{
  "n_layer": 16,
  "d_model": 320,
  "n_head": 10,
  "n_kv_head": 10,
  "head_dim": 32,
  "d_mlp": 1280,
  "vocab_size": 4390,
  "activation": "squared_relu",
  "norm": "rmsnorm",
  "norm_place": "pre",
  "norm_eps": 1e-05,
  "positions": "rope",
  "rope_base": 1020.0,
  "rope_fraction": 0.25,
  "qk_norm": true,
  "attn_scale": 0.199,
  "bias": "none",
  "tie_embeddings": "early",
  "parallel_block": false,
  "extras": ["local attention windows", "shifted keys", "gated attention", "value embeddings", "hashed n-gram embeddings", "an embedding shortcut", "learned residual scales", "capped logits"],
  "init": "normal",
  "init_std_qkv": 0.0217,
  "init_std_o": 0.0217,
  "init_std_up": 0.0217,
  "init_std_down": 0.0,
  "init_mimetic": 0.5,
  "optimizer": "adam_variant",
  "lr": 0.000833,
  "beta1": 0.95,
  "beta2": 0.95,
  "weight_decay": 0.033,
  "lr_head": 0.00751,
  "warmup_steps": 502,
  "schedule": "cos",
  "final_lr_fraction": 0.03,
  "batch_tokens": [16384, 32768],
  "seq_len": 1024,
  "doc_mask": true,
  "train_tokens": 412800000,
  "steps": 18179,
  "dataset": "wikipedia_en"
}
Each number is 128 + 24 x the weight over its row's rms, rounded and kept within 0 to 255. Layers, rows and columns count from 0. Numbers have three digits each. The size before them is the row's rms in percent of the matrix's.

# q: layer 5 attention query, 320x320, rms 0.0754, rows 234-283, columns 80-159
# k: layer 5 attention key, 320x320, rms 0.0746, rows 234-282, columns 80-159
# v: layer 5 attention value, 320x320, rms 0.0735, rows 224-255, columns 80-159
# o: layer 5 attention output (transposed), 320x320, rms 0.0735, rows 224-255, columns 80-159
q234 096:194158119106070179132151080142117149156127148106133139124090138116120148127128123145097139134113124171166101136115134112143112073134102129131091143143135100115071133117128136148114161086117123139111142137082135136156079139131128123115131171
k234 090:172142129108110112107132076183160127122107119109129133095082125122090141151140136127092108115132132132147156128131104109166154129137105146158123128131122049151126149131097120129126176095161118098093131150092128143143118168113122147128090134
q235 098:126152147119123088116117133148138157092117082140148080116147132140109101119178121089139124122132123142116164109096091125160101122134159111109128083129084114096125123130071154087118090092154144139134165077129140172132118141138133126197120132
k235 089:124171125088114136120130160100126126119105131111132082160159131158157083118130143144127124110143112137121117104112127109161120126156134103115115127120133140107156132123121131049097094107105135150125151111133150124145100126139112104138125112
q236 094:133133132081127102141110130100136149105097129118135125140150110163131124116107154125152120157149125127091160134119129129150161128154132156098143133130156137137150129132089128072096100135138103116124130123152149188145118121149138123131107157
k236 089:127132123114144082111097124102095128107114132154143094121151121147169110102099134075121131139128161135090127133120146104135116121147163122111196154180137110163170120131099157127127100149113116100108125127130132145098120115131117149153111138
q237 099:115095100136142141105118137137119094154180135166085144137131151134135133150128121165141119090128136100165142095129127157062134159119115085133150148130123165140121146130157120148145148120138141151126103137116122109131179116116102106120159122
k237 086:132138144150130157148127165113141128173139087150132146101111099101103140154147138149137075124122114124146131098140132141115086134134115094156118115098101179132072169126162117114169107125116136153190135118124110155139138117115100069150154101
q238 091:082106106153166106130099167166140104132167136141096145124156160139115131148122144131154102124139184050136138098144113165087154161114134105120142155168135149170157137149175116129117122141140141109135074122127127107135163115171122132105125124
k238 079:137105121158156138165106160106142130147133118145109143148145136141131149130130133079152081160130131053124118117151139161107121105106150098153138134144121155153108107122183124136111101170087120148158104142158128137111097098144118100132164159
q239 097:112125133131148121140135110139108102143099119137151147163154138112159130135129148107123152092163115116102130160135129121142140132141161140144130100065114102136120087136126110153113108149097102108115149131150107101098102118102152166119128122
k239 091:096107111097116149125122144130134131118126141158126154143126156107139137132110156125135161140112100110115158159123120131109152139133160114120107118095140125120118096138158096164107139136107076151115084145144108068153085096138158160093129115
q240 109:126138147135133104126142123168122102133158105101121165115154119130127148116149128123143151143113141123106155132147184118137138145110119118142140138122163116154158127110170111161097147186175151132136140161084117080139169122096109132122160076
k240 113:149113120134133105137154124117115159137118119130090177122101155138124091083147102186140111158138103180099139152042135133154121109090130135160105164139156179130113151105151140074096163149134135141121134101140125091108165096112115156112167099
q241 105:137155128139133114138151099177120133064077130138196128160175120154120143109142121124119076111102119185144149124096127123156142113112120158138084113127116105132122158181140117122092145131153107173126140139097155127130138164097114107149115126
k241 110:143125163104129113135147103168111118131175107070182147131140131109130168154152156104102110120132117136131097142146162095137184121111118172112106135137108095110140077141139118100140125145131099130097134173068117132124133149144141131121099096
q242 099:118127127120177134140118145136103120118129117175163104121143107140082110129098152130157123070124144096097143108109092146151132116165126098116115132104111151118148109152110099093181132127166120152130124078164136144140157163182132117145095152
k242 097:132121135109133115137121153089133079158161164137105098153152092138119158178141182128120102140141106111143127126114140130145091156171154094097133163179122121113160132144146134136147101154138131125154094091112089145128145117154180127138102121
q243 094:117147169148143115098121118159091140057100124169186097160150104131113097118120133127128129108125159144103167112101159149157126135137124120124134107103148165161168155122151089103106115150175127171125136151125119116112142150120124126135132136
k243 097:135126119123145123152124132088143123136125151140099155171152117117112124153118158155083106157159083135127117160084139125144107156191156097155112169147147135128121139091152121095107156142109141148142112113119084119104096125111168168093122115
q244 099:136107136113079120139171137158116110127134093112119120109139125137130147099112162130130143146116122112111141149143118099114113110160155100105110137085149071145124106112121184138150142143137172099149135165098122127137131139115135122113167132
k244 117:134126108145135134118081142084159140116127126158068135173117119159127119087106130181109136156149098134125108138093115127163077139134152119147150165136172149157114117100122109115114160134075130117151096100118143132101135117120137130119099122
q245 110:100123133131094125135166134138174109116112085118119126140159140121115131148151142117123138155120131108081173130151090098125104105119154138149091121131105061135112145114119172130134144121127105118129162121085118136108098128089100100125139076
k245 104:117123141090125152138105124124142147127113112133134150147100158137112154067099113149114161142114153147103103106133125101113140124141150174143117122110152113116118115141145119093102148130107095149102120141112147133099120151138098134138135088
q246 106:079135130128079134107146164140163133122139090129090093111086128143133141094158152109122113153158114156128149136128127073109115141162121090134141131113129079103131112113131161168115166149109141127122131152090127187131139086087121113138154151
k246 120:136123103130118155120086123094147159132113117143035155147103136126124111099140129173100106159132124108125099133123098135145070143144104099173137199117182151159152103072123100104164151136114139122158111138127141109122149097113135117097133102
q247 103:116122155161108102137150103124163125111104128108192149144154151140149160128145148107122098140135117158156149144132140138100141100117113140140077133089117126120120136122114096147101136108118110134104129145093121110108108142108099098127129097
k247 103:131100168123157129158145121130101118115099097105216139134100124135158133100152173149128122097132093152112123114113130103123124112129126162170111118118100155111120072156132107110106120127097118147140124195116133125084098170139134107150140109
q248 092:145142096112126136144119137120150155153142115116064161103208152124121103122137122110111151167134094077137132129141100127144088147140131101124131136156106083098149131140143160123116162144132145117108151105111166087141113115131109148145152081
k248 090:118124114129078160135120147173097145113144152105116132098120166160125133121121086125157153142119152171122131132112121116156177098123116132100123095117140122132143111157108174104110139132161108136051182101139127122132166128163087131125147091
q249 102:104190128112071108133131148128139121098105134130099101142118100165099112132139091116111109137100121175116141111118139106160130138113104099149148145152151110190152128127133123159090139153119110113139131156086123173109147131071142116097155159
k249 111:089130113141113147132140117131169169126098106141072160093124125115110080090155082149073103120123126128129108146076131144149115132110113132158129153122146149155154128086106096122161181147149111132099133152092124111124172077094095139091141129
q250 101:137128138138085114149152121138140134104098116135126118122140160158093123113091132111124131142125115101121132126128098109122124122132136079124082160080123100152127105128109157157187121109155139111149154111110138143124116178119116097101157123
k250 103:147152148128138154150101149095162130100119144135082115148112131175118147120128141157093125159156095124118118134086126102160084164151157132137138168135135134135134096140130105128149122136101109125181084112097111156130146154130150127130078107
q251 091:102089137133146150140144152143149133165173099154103151083137158100114143082132150119141131143175119090149130161131112109084120119139132059099150118097117117105122112119113160114118130138154176101124124079129159120156117097177111153143142123
k251 106:165136115137125112138104154084124140123134167161082129137135124151146134117137133123142125167133089122131124145106110131139066154140143086143121150135156144156135115113128141097126109127119129127157116073153133128118132115156135102127133103
q252 095:110086126138168153115145136150173111124133092167162110112140131105149125154135162123145137105141138088132112154108078120137115105139125152121086111135098108088093131153122160090162148145157123164165103097121124114133124161165121131165092114
k252 104:157109128108153124164096125110128092131158134142124159175124121171151164147112177135157124157154118134143086139149122107139082157169146112154114153154160104139116133142156129107100104137073133133146091112118140109104087124170165117149146116
q253 093:167119126090155103149145112148074152121120121131125138127135154138100124097056114146159166096118128116117107124121124120112110116158193089091121096114123132120120160158121148110184083130125146119161135088186166136110111176163163125125130143
k253 092:184164128123131094119110127084158140111162139111101106163153138142104146209109147075093132142141093098157150137112149128125123149152148118073137115169107101113138130123140146135120103123132137114162083080108110168165115174097160124137067138
q254 102:142135104161165181125113140169162160140137117141080152139113143109144097160154101154131134114088119171167090118121114121115100154127097112111123093159144097106110101135148187113128144136137137141155135135120166115136158121135153127147149106
k254 102:138133090161162146154119134130137133096116137157071203133128162162113116124128125135129119147158130170156099132120128117137102110129115066179130119128153123162109152121124130123130160110121151103130151118149141083148152096139099100098184120
q255 100:151115135119169146131107130128154138124141118165115144127157122111113095111147134117146142116149142128133134124143147115091108124151188104121176067141087125110132166152135110109136126115110139133116138106135164086132112085119088146211113106
k255 101:154148115123107107090147152120091144130136154118128147155189140126135128137082119093143149129122153135149153127162148144093165120133127112083111093108121108113146151106106151067113120096164135128105194094141128115114140144128135134147147119
v224 094:150083110157145166123135161182140091154174144122146131149133113117122133134096137145148123123125136109152118136126125128138104054106176111153105142093138109159129140132167160104166089143104151174119122151131109131141117165147117169188102111
o224 079:125139135119147099113144121104103129117141155113133125116156138137130149108121133113121141128138122145136128109096129111116133140152118111144139128135148150093126115119119118102131151118141133097159118114125153129132138131140121121129136146
v225 105:135117121121136143135163107107131141158100136112116126139134127134111111139148131117119149135148141164137156120154110116128112136136149126142158073130147085077068106085128129144144136170161126137107090099146109128136119042149122107155140108
o225 111:137117134177143105118115134171130133126145123133113142124097141099121169136119159112123094126104142128171090171113148143117120139090113141109102116124131124187166092139162134114118165118089151143122129117110127103141069178118126122131145134
v226 113:116151160109097151109096103094124149086137124149156110096137139114152104136161139102134150115137087131121140117152113163112175163160127143088129145131103147120131098151099090137125117107148088141128155157146119124097162129131153099106140114
o226 081:113129118111116140148122127131142141133121106136131116121106116125129097124139122145132100132128147084107133101153131155122138148104108143130123145121111126146107135123101117148098111108125125129126132116134115136153127133119123130144121121
v227 105:149121148176169143134111123147115131125144126127117127140059104124136143131121121140113143114143116117128097097113141120126116103150148153140138119117098185167144131179128067117142138148039124129138125173095100150100139131112133103173136150
o227 106:126137126099117117152159133084083121113111124170151101119164107144104107115141153108141141138118103119149161088139083119114149106147145127122111128132157098097109116109115138113111089118189121124112136121131166112177124151110140146128112140
v228 114:118122157133144105115116129106135140089117145105138129120102098122121139113122123146149128124160142113113106125093174114115142131113096159136126158114092168161204125155120103134112165107069114087093144172104098163067146174102147096139120159
o228 111:102165085085102151175138137121130114145131107150112119140160126170091092129139125121138126149097104111084168094130103138141131114146146113127142140124121104091086163132122131098135062103193099149153136126160127125166149126115126127126137112
v229 133:143108130147118069146151124120092118148144120142128137130176137138140155123100134112148108123117125167159157147147124131169122105122140132137117137108181146128110150149100185151106124141171136168146123072141154158177127123162102130139160110
o229 128:168134152196130139090125131130147167116120152121135114145091176108149139154124148120112147084152136107109116135154139149152129149126087126108136085148101121120125081113147111133147177082066092124108131130104140108128097102150164149142123163
v230 114:093087133129135142108139133087164159120097131124122120132162098155104129102150117142163152161157143114157113143119124124110096137149081130132150116121164121096143113086134111129141172113167143131057137111115130156129128104129123085138119108
o230 116:072138097092119125162138134172119121171181086101114143137104172129121147166141165111135102143090158162123129077114160133135178152047133125142140158128091117195121158157140123117115116121126110141186115135144115118135103128113122116126170147
v231 105:137152145137131162135127141157139118107144135127139137113096119127130108157123111135130120111131127096124082094126141135111151116113168118132079121119104141146145134177164116179152099120090131139142143199113082131084144170127145124104168143
o231 107:119124109091124094111163122078110133103121126151121131125161120162156130089123111114115141151116079123141155127120095131103135096182142144127180160139139140082084163089099117082126117155172129091135128121106154116152155107122108124152093153
v232 098:146115125154094072141135118147091116129151135093113133124109130097126134148097119124147094097138150150151109135127160125154121119096146140151139123144087145172160146138143197155148152137105122152151141095129102157109132112148119141141076193
o232 089:129160126100169147128105130072144113119127155180126126135137147178108121111163110097151166147143104111087146122162086109150110124123110127101108110112129093078121116157151113097099113077163130141134125167098121116135127129123141134130170121
v233 118:139170157134091089127133141131124102139173101127104121145119137098118119140129155132116081133135155156133125109152157128094125134148120106144122119087127110154131138137142110157111109139124141114190132106109172123158137129137121173079137133
o233 105:090101122126112151121140113126133115119096164136150140131120150135159137130159113135133167119121119135133160149126120097133110099146130163143137136145153129122155141118120141121159155132126126124087116174106097134089118086099120092130145127
v234 124:141111114150177081130121105126138128122111159121169141128169128152145123117126161123105111109141106157129109105104114134149139108158110150140105071096124153142120113142100103131121159117163118134099115153115079138129130138158118108205130150
o234 124:143140142144089128111148179111102146095134128124114064133153079115109106124096122119142112141118132110115151127156126118134133140115140114093137139149121118103109118122179149100132089129074109143124160079147197125158120146107169151127121113
v235 117:107158135098139102130108123130128109137157117159117116132029130137108137128110119164127075091111111105112139138121140136159141123172170082117143201130078150154153148156119120064121125145088126116155133103170140148151149177150138136106095159
o235 114:137113115132150177144121102122116117129124154078132141125172110108134102142138113103120180150142121126144187119129111098127104138126107101136121122127171115104123124117137149190138118107143154147085106149113131146132132096132102134084145116
v236 121:154133109103135126145126117143092120119131167122137132133070155138101124168119108136117144096126108130102125129128103144168149104147169115133127111133090196133112117140124159132151127132089108161105105114168075138107134132170121174114116174
o236 131:169119131162140154113130110101130138115130117172117088100156127124144139145113126119102149130116123120186157116151099116101099133129112109111115113135160108115141080137121096126112124120150137106108134094126185143165131147137124146136092114
v237 120:113119117119173129129118118123148129134130101117118138119095096123111120159124147153111113097113112153125119127114162115161095089122137149118093128077081119172181101150139126150171154119094103149123160171094097142094125138116142102154122132
o237 111:121161113126135102168145123104082144106097160137109104110164140158125130077142111098157140143156121083092146106139065119100127112132127138120149140132168109096088155112140125108089101102165165123162146107139127105166130133114153123128141129
v238 088:127126111100093135128123134115111133146086136158106123132111156092116117158136108142112151120130140127120134187157108117164150150137106127119148122144112115093102119091109145125169167136158128104122108064151144120115130117181127164105059122
o238 078:127126124134113159121105103134142126161126128137112173131114141097132118134138132138144144118112159125132117123157149123087127176091103119132097111110121119166172089157138109135109136132130131132137128135135123146115149172120132101127140115
v239 116:116079123126137176128119134116115133109128169105148140128194120163164151105128106122138154146139120086166110133119119130074122131121103175135109164137142179133123109141141158162146106084138113140109155148107142144103113153093109101089141119
o239 109:136146136117114088106104146089121187125135077139124105117128117135129130138115152134162116113127151137083073076115147171150170154107149128112139150139101148118098121116110106129121116159109105133157120114180156128139157128162145171172108132
v240 137:155140119124139144145127132144131107155139136137122135126047131120108113160132130135123117125127118161144110118131098119143119097132196151138113099106130135089089113156134144146180104152109121195120132115134141113112125112154126160128128104
o240 127:130093134158140111096145076096117148106147141146141129116128161124181184106135136108119162110153114130185116132118112102086116135142104149158138136151155136159134101096117105120104158117130166085124094114125151121161135139123119121138122163
v241 133:105118139159121105113127138115147128126116087129125122135136129122108115152143135125122104120122142134127148156145151119149134120130117116116119110124107101137143138061127128105127154110166134092111129111155114165162145111161111120156109192
o241 132:115163103087130148165133109193133104164121160101104136144133145128100115100127103154131130165112135117097155152127125119128125147140137097120134140118137111117157148180129145130120139102125130154143156136102113117106116137094140095094186089
v242 124:114121156147124155139138134136138133111112104097120142134151120102124106152161155119122130143130146112124129124153122108113118149099143142139100035115153070154118120127144118195184120143163137101162135132106146118083132096125132153123147133
o242 125:105147093109101120092122096110123121125114125147113142140104159147170154094147136163143147109105112131137113160122141137084140113181116152128161165122122167128130147120147128073088156145124138103146117138110094114114151150105118065145122125
v243 102:117159110116120160137159142138105125131089144137119125126105140086113096167152128133149132103106133128092129168147096116150136163107178119119130092151122087088127121096139159125146138159150121138125120101164110118107131118166138178135098140
o243 095:140125103128146141140089071144166127113130115154117158133110148124141117101137111155112157130155136132161132135131104127098121112135103129152110117116140118144144130137120095100107127130147175116136139125115116128120134168123103106128122122
v244 088:093163146096111130124133112118098132136083109145115093131092154100111108178164134109146155099135115134118136157126074125127157172150123108111144093165124134108113110119114128139139129157144106141099143089160117135098129084153156147138119126
o244 079:134098097109120163136126099145145140118134116136115139135114134120127102126149112143123123133116143098128124108143132132114124139119106140135121135130131111143142124125133125113109117103135143128136138108119119124135125163114113124108136129
v245 113:166171117124141149135127112152145136162131147139111134131080121117099094154150142132103149120130132139123129066151109131103108130150155120131145071112125137105091132103138067166159089154098125152133122122146125106119114083127135135116195134
o245 117:126078112160141100140170132132110132103101140166126131125099160112159170120107125119108126135131106124187126187093118118102113124127124154154110144155167119183167088131144155111091178159137166102104123106094104116146092127108117122128105137
v246 098:119134153112136099140117123110143132131128106139126137084152094125148130102147134133169126156129139123134081130080140137131105153131090130123138176106155088128189116181130088133105144146149137140118156182090122107094136175072170104151112062
o246 094:090130131116138134120137145119130087147135137115142162145103129159122134126122162125133128140161131115088145084145166121135163098096135150140164109149079142127079187105122129145138087126123122115132121152134127122157137094110115137122149143
v247 112:128125151162104125118106141138122122128155109128131122134142128108143149130115098108143120122126143073161130117123168127099142133102133126149096148117161157203147162151139130163133068124088138114170136134105130142115135163107128121090168120
o247 115:131151113092102112128124137111119117120108146119153136133135143155143116106134127131127164132120083136076113121112126133163141123193133142118155144132112120075105145118104124120135149118160081092137120172091128136108161093123127143142100148
v248 111:101140148097110118107125130104132136114123126131160132122154119132138140102123129139176115141130128096130132136104177139070115136128083127124104211118116130159189127146099094108088132090134140071139158147129161113109125194110137108077138116
o248 111:104141102105133131127122136138134124142133121102105155148137129135130117139112111148118122124099114123068146112125138134161150101123151122115159139140095177100091174118139151149163106113151098132166116133131100159105180085111118120132129119
v249 098:149106133147115094118117133132142125124166123103132146124166096140137153096097111132131127126126157092132126106129171126102111104100127123153128157131161106181152165127142129134124077124086141107144118153122152142114128176072138079116144122
o249 083:115147145119136103125130167114118096145137158113135125145134113147129136124106137119130125134134096147106136127107136128163132120162155139109137131135136163105093130128124122114143154153153086125141095162126105129124159097137120131136126134
v250 096:142108144139121132114107131136129129119177163101135132141169126132144142078091083125143153156143120121184080118108169138080105104114114147157142157119134168145148138149127099146123097092081142140114135158103162127154130153083118117108157134
o250 090:098143149115111096108148170089112134122132106128148107115113122157132132156158147109130122126117136137091119101105114150176169141132127125127128141134102151127109116132109116115139131142149091117151121155154128145105148100140139179146098145
v251 112:120113119111156132127167114113159145145074123114118107141127100143104118090143146133133132138142141161120108128132107121112096129162088153129160094132127095073114108084107087126133177137169126114075136122136139112120103061141137141144097141
o251 116:074103115143156122160117142146144120123175113123089143130106166098119156163160165116128121148119170159159137130096137144131136141044136104144115140118133127210159123145183163110120131134118159162159126131138104138154100147107087097124180121
v252 117:145118105098154146128139129131134116152131107148124127125114130154109115149143132128119132135105126183139131142150101122156114130169182109138145138117158119061079116126127132118134102159148144180116125077154150121149133107164126139149129087
o252 124:152112149198142122112155118149125151115147148115149149132095162105157174145118143100092127122155148132205131139128130110096121123094093134148115110139145119181162096110130131157146163135091145112097127104123135121137074137142118152124139160
v253 121:124144100169169126135118120130114134122149118091108126144100120125120141151127161142082110115120117169105156128112151120156122129121096186124157142137094166124134116162121135153124171128097107123137137126098156146158130101142116151140110171
o253 113:129140151139135145170104103107110136118083135173117090112151119112117119126160117128173147120146158111116130121154087133114092129088117118120108108122146087134149103145128142106114112108150159173128148115161119101139091133118174131111128114
v254 096:123123114136116119118112119118111122149172114105095107138119117130120136103101129143131131128127133181151148129135172127125108105137107130133162158132106115113134142102123133079100159147138123127140128128130142127182137087153127130155087162
o254 093:089132174133158123162119137143155089136102148112130122130108138143091122136170141115117103166160157116114140149120105134150100143076116114123098094096145095152150119175132129159135119082122142183097162154120113128123080115109128154105183113
v255 106:144105139147149103128137124120131146089144146106146133135163112109142143100107116112156115144154163159154079116087163123111114122103073178142126123136122107150162120135126113157118159101135134107117175178083125126114132177066133085104140128
o255 113:090156145107107112129122177079121119132127111156096105124110109170114125105156122132124109134132108109078118102131113154156176116129133125135147140129094139108096129127161121081145096118142088147169115145157118127136156095146144139162132142
q256 145:158122114185117141115097118127126113130128106115116127136150098112122139161087115111101142136088118156104133195099142095164128121114125147112135105146150113122118143109135090156107142115093126093122134137125138120118119132127106154133084114
k256 115:129129139169132145113099158087151117110125103121127120122150111098129161175104115107104141120097129140115130192081139086156123114122141146120148091128148109142134129152156114170136126103091117131129123139117121135117131095114109137131064107
q257 103:188149111144101135084105068155115139128155146101110133137146119117155129132091144133090141137080101160106121164139160079189129111101131156117133111127144120102141134108139097125108153123086132081130131146124114063136117148149124154166075109
k257 090:138146120120113166090080085143137123118163134111139118129103119112169134145110145103100149143096113159099105110123142087152088098120098142104136102123144137131135126141138101145138143145106109099137146146112122100136124129148150119136111120
q258 100:133141111072139116126169131137119139144131124138114141140088162125112127090116108126153151119127155132142106105160095141111113129139106097164118122093098130128120137133103151092144104124168142148127100127140090137128115142122120127165155153
k258 099:133124128089112119144168118125120138117112135119117136155119150137122116078146103136123152121166149151120102073169097140108106118149131113154126138107124145121096115118120141116126093141174143141134106134122114127162120134135109140162177150
q259 108:129118158097116111158149123132142114091094148144172148141138152136127118129115114125093134125136165128129103056147127156090127148153122107150113140104115143129144126137109139104132094187145117165146105149118116140117138115101137085169190116
k259 095:151133146117105092163174125118150113089105169160134135131178132118127079121137109127105121108153138107137135087160100172071155128171105106127106132083094134116110152123115151116098082146151133143146145108118140135166132118092145114143196150
q260 070:091120134146159123134137145144127107151124128104111165157140106121094158123096139105132056137100144111111106182131122111118096154097170137149121096143080125101102130098147139116161109088145128141086143135130144124127112171104123137100124138
k260 080:108100133092139112156112130061146118123087123149146120155111095134086124147143103116094089140113107115173111129161109147087139137163149121162114104130088143088069135143137150127136120122123188158135145100161109162166139125115140109088135091
q261 170:130140099066142115142173120147106130141106136141115134142129162154110121120143113142129144102182143129160127094135109139101106162135113102162146143132115109144114127131126143087107105147174131158150119118140121143127140145136153107134160127
k261 137:121131105112149116132176140133134118125096174147125125138130165149099089120137113128098116104161137133152140082129130134098115164158108089192116149117099097114115134115132183100119110142154149174135119094143116179156126163109146101125163155
q262 099:145145107056113128140154124123116112142098178159126160149109116127120130130113156154175075133158088132099138140163074139080140130112137126118092135142123136100163127119153156112137105169120123163094176153139099092147146147130123165103155163
k262 104:140126120080106149101153132139075091161172141118122121140095116127122133117094148165131133140144079133098135112139100114142117099103136143118121140119136148119112124136139153123164109147114116159112161144158113076159140139166129182152131147
q263 101:129159112113122118115124074137136149116121107154114113111114130138122083115144136133136104073167163169132104093164117131116144125134104102135128106146123132119106169096141158118101076144156135103187151179143135138127142149094161143180131120
k263 091:108124138136117135140139078136120162118169081131097109098129118125117107105142139109147095129144165133131120105168113117157134140123097110184135082144127154135116150123131154102113103136134108099189148142124118099126124166082151131155107151
q264 108:108115173160170094103102163108149118117153126115139133131144133134125172094141116142136155184077139112134113135118162111171106102132112104121115137123145119120149122109133127178140143118080140123097117160141149119115100125115117116135089125
k264 097:109138165156142098120117145112163138103085122119157142134190152127130139101145088118126132131095148123151102147129166144126113106151130092122111135089119119118171130102116122130120138129139138137076116170133145150096133112108132080147131124
q265 110:110105142148148104122111177116138089131167099128098108136133091123138175130142136138143112151070127093100116175127190109155131116132119123140149129147117134140167126136170149149170145108108152139137113119124109149118113090115105143135105122
k265 111:145118166159142106136116176109146075140120103135129113108167115112114152160130113093153107125094105103165103139159152160141119094131148116132125108131111128114168143151130125151169107099143140167135150117153134176109131106123119129139127105
q266 093:120129158134141133116141098136127143111113151121193155118103157133132119084149124117148151127172152194183128095113110148178108103147099145141131139093151125138098083094093090114135112130115122101084106153120152122128124151134168115152139117
k266 092:101143164145134142109126087144117167103108139127186124143121142150160138081162123150136122154181166161131172139093102119138135145140065128119112144112136126142090077115119120113104167157119139074102105139103151122154125146115128117111117134
q267 100:107135128144114146093123109144166111132133102141133132127101089101109118097086109137115114150112114145106086088129142111127104112133137172143094101087128100123104098073087072117117140091082099125090139123094127136155125144073123143148127166
k267 103:112140127157144139111132115141168122120127089168142121118129083124144126097104128140115094164134087151101089119096129115133090147145123155145095099103108104119107122102095116118102153098105113117111130121112127145157115112038135137132137177
q268 096:112123116170117138154144158152079120166129153112083114147182129123144122146106098121131132144112145101104143176119171111082121131121101114106143121151143099101134137140127147129070162133110126135125110050121167144141140137144112138146117148
k268 101:145144087127162109166157183103112117180104138125061126136159138120130099132116096143135143114100085122118118147102199135110126136136130135121148149139142084104171155143130157122098135091111173145094106084132163157104136126131147127151133114
q269 106:105128079133108153101131139117158110110134106118123135124103089124109148156116156124117112097145084152136112093155140111114097145116149176121148129110096151156111105141123094118202148131156142124164132125098101154111128133109110128118116117
k269 109:110133117145127137118118157111175075147130128127126134105120086129112156178111121117115093141152097119155115115138120122090115112111129156121104107155115143105125120162152101183176134109133131120168137123132109157155100137094111142107124125
q270 098:140143106131137143145155123145104141089103146109164125147113157165130109125148149113139132089183148162147152105116116116125131162134102146143155147099130163147129128145134118105129105163179153133128111134118129134119133120179149113161159093
k270 098:117136151139135143122141155121097118090150181100125104136121156175136143121152140133122142135202168104132168123092109107129167172103092136136143165130138147141163107177168137089118153176138136106134093142093128117132138136165140139125112120
q271 089:145148171132143127117118198116133105129106161142135142119125129148117159101142144124180139138106143081173139138108126122135120107100086102125111141159120150147150122153140147182149106138115174144140147178137097177095099102164141146113102074
k271 097:164120158137111127091135171136128139147097131120138140108156125127104143125160117130148132136094140118190159160132102128114136079110120130100093108119143126149150124150149136132139082143154168148124152153147111178081110106187110133147113083
q272 084:171170174172145141169107126141122148135136106129148127132118154143124112189122145095151110148142127131090147138118133144182114120132117140078117125107144096113140125123121099114088172073121098080143118152164136109115168147144145116103106119
k272 100:135134129102119132130142108153119135112145124114096112124132143125101084114134123115144152122158116157112134089154091114088132138112136132132109116089131115145127100105164131092095089150096119136119132111134140097139146148123153145106151139
q273 083:170117110132162132089106126163154119104112124129177155140093136134128123123177141140101146147142123140138138121134099170168133096108113119163110166114119167095104103158097115135104130130107152084130096115109140163167091140130121127120120150
k273 085:134111119124074117131146158160127130106131189095109120146174111108112139137114089111108136154158151137118119179079118119136123115106116139151101162174181142149108133108141101112126133107105138132096116163119099123133123118078128157152114165
q274 093:098135139158126119139092138067118126136151135109130139105140120096154157180121167121111131152082118116137145138117147112169158130120112120128129103143135122126120110146139141150184154095109104100134160168110101128128162123122106128117122132
k274 109:114132096092126118141168103123130125153143140109130109124123123152130103110118125150115108098166105145129117078145126132109141135097155128140145126129105134149151114142118138112139107143150153139161137121158115105139153129136158122131167140
q275 087:143139139174133148144118149102102131111098110096123132067107125141134128170155169126105123141084130154141144130124140131143143138091114167139154145108109138156120065171156118144190157156176162089142124154079120152147129096114103128140145109
k275 085:076136157132129134163133132116145138117115170128129107114144109150136142065145085139107102142153147173139118083132114123115093101094169154125119132108142135161146132133151103124112119121084132134150153134123142122192172115060155128151155147
q276 089:109152121137116143161130120139164123112099145119146160146079128168141105134087129161087155114129136154093152087118129122120108111136102127143079147092168098144126132149153157114118168143111109115134130143099127138127122120131134151098115112
k276 104:137138174142135114152121131106139104118109141091133135131127130143123139129098116139089155167122117134123126153096138117170140101133126155133099110113112136139135160130159133163098190161092152145124117126100102156111101130086127140140063141
q277 096:151150103142118134130137110143097147101090133142147124142131147151104128115159155109163115072145136162176159090140128143113131122130156137123141156123086157132118140140141128102135103136170137158164119115119137124116114138168119122117161130
k277 087:121142194159114114128089162117152163125088114168107119148134126108110088114109090106127119152149116102137180115104124138135160134156120084096124144121139170113137150126173086181109140141104085111148140130114146139130150133122145169153108090
q278 086:151147120151122152146135132145115157139144100112099112106170120122114115147122138140088097145123132128118114137108130088120108135101115143128149121165146079140154137162173116132090165102107131098138124114133146101178114171113170143139149142
k278 089:078128123078141136149155115169102122109127163118107139137121151158115106095124145135103083149138110122105125146126135141099152151111131105087099094112132115139125117138112147086110150107107155124131114120097152124173132153133140164105140150
q279 078:132151071092152104139116113152081126116125132135169121145122112107112121153121117077135122122165147096098124137152090102150137128129164144134157135117097149100117156115135118141092087118116118147107134127134140095145106176134118154130112134
k279 080:110136131125132144108143147180129156112111119122162152113138153104175142104107107149135178119131166142127143119121154098113145105154096087096148143087160089135128115154088169104132125102169125139141127131112157098122139153131096113195162137
q280 085:136111124141151099152098152103117113117138096104113101128143143105140115177124137125146061096098124156165133133124151132136169131094126137107130115171134155142126117133141140110145154137161125132144160126152126156134159117123109095160144125
k280 090:135111100093120148138144137128147167153136108138120113128130129155091094118173119132134089071156088151113145086163130130113121151100146127119161149141083131101140107137129134108151120120149131147143157138175129103151167151121155095148194113
q281 077:112116114065102138101116104143144118161150146120150120120141114151139145099111118125092190122143129094124097112143122142090094167139087087136104155140134149117101152105103122150140054151133145145113117114128179132084133153121151114115137114
k281 088:134110104157141115133105104103130134112151136127140132128144128125136165183137139119122129135094141091107108157090144101108121097157125131134119108126138126129125135112130120154157097115119132091104086152108098171103086102113064111115109147
q282 070:088107073089085135157165128135123138130134171099121091146119114102154117137123102162174151172106099098098123102095124119135135163163107097145124117129160157144110131122134110111128093116161134133124133093100126105129121116095145105126115143
k282 077:132138065133125119119106141081119095112140125119106147134127167143130171131141113120173149097119121100142152159141150142113122136107141112100152115159076112112127145141117153144147159133131140111129139123122097182134083119124109097160128152
q283 084:108096110128116136110164115178101114104097121147141116138168114151153113089127114127169113105169153166142091150140145156087115149112134123114157147123116134134161118113108132137136094116157131161099131118139146138069152143152103148122156151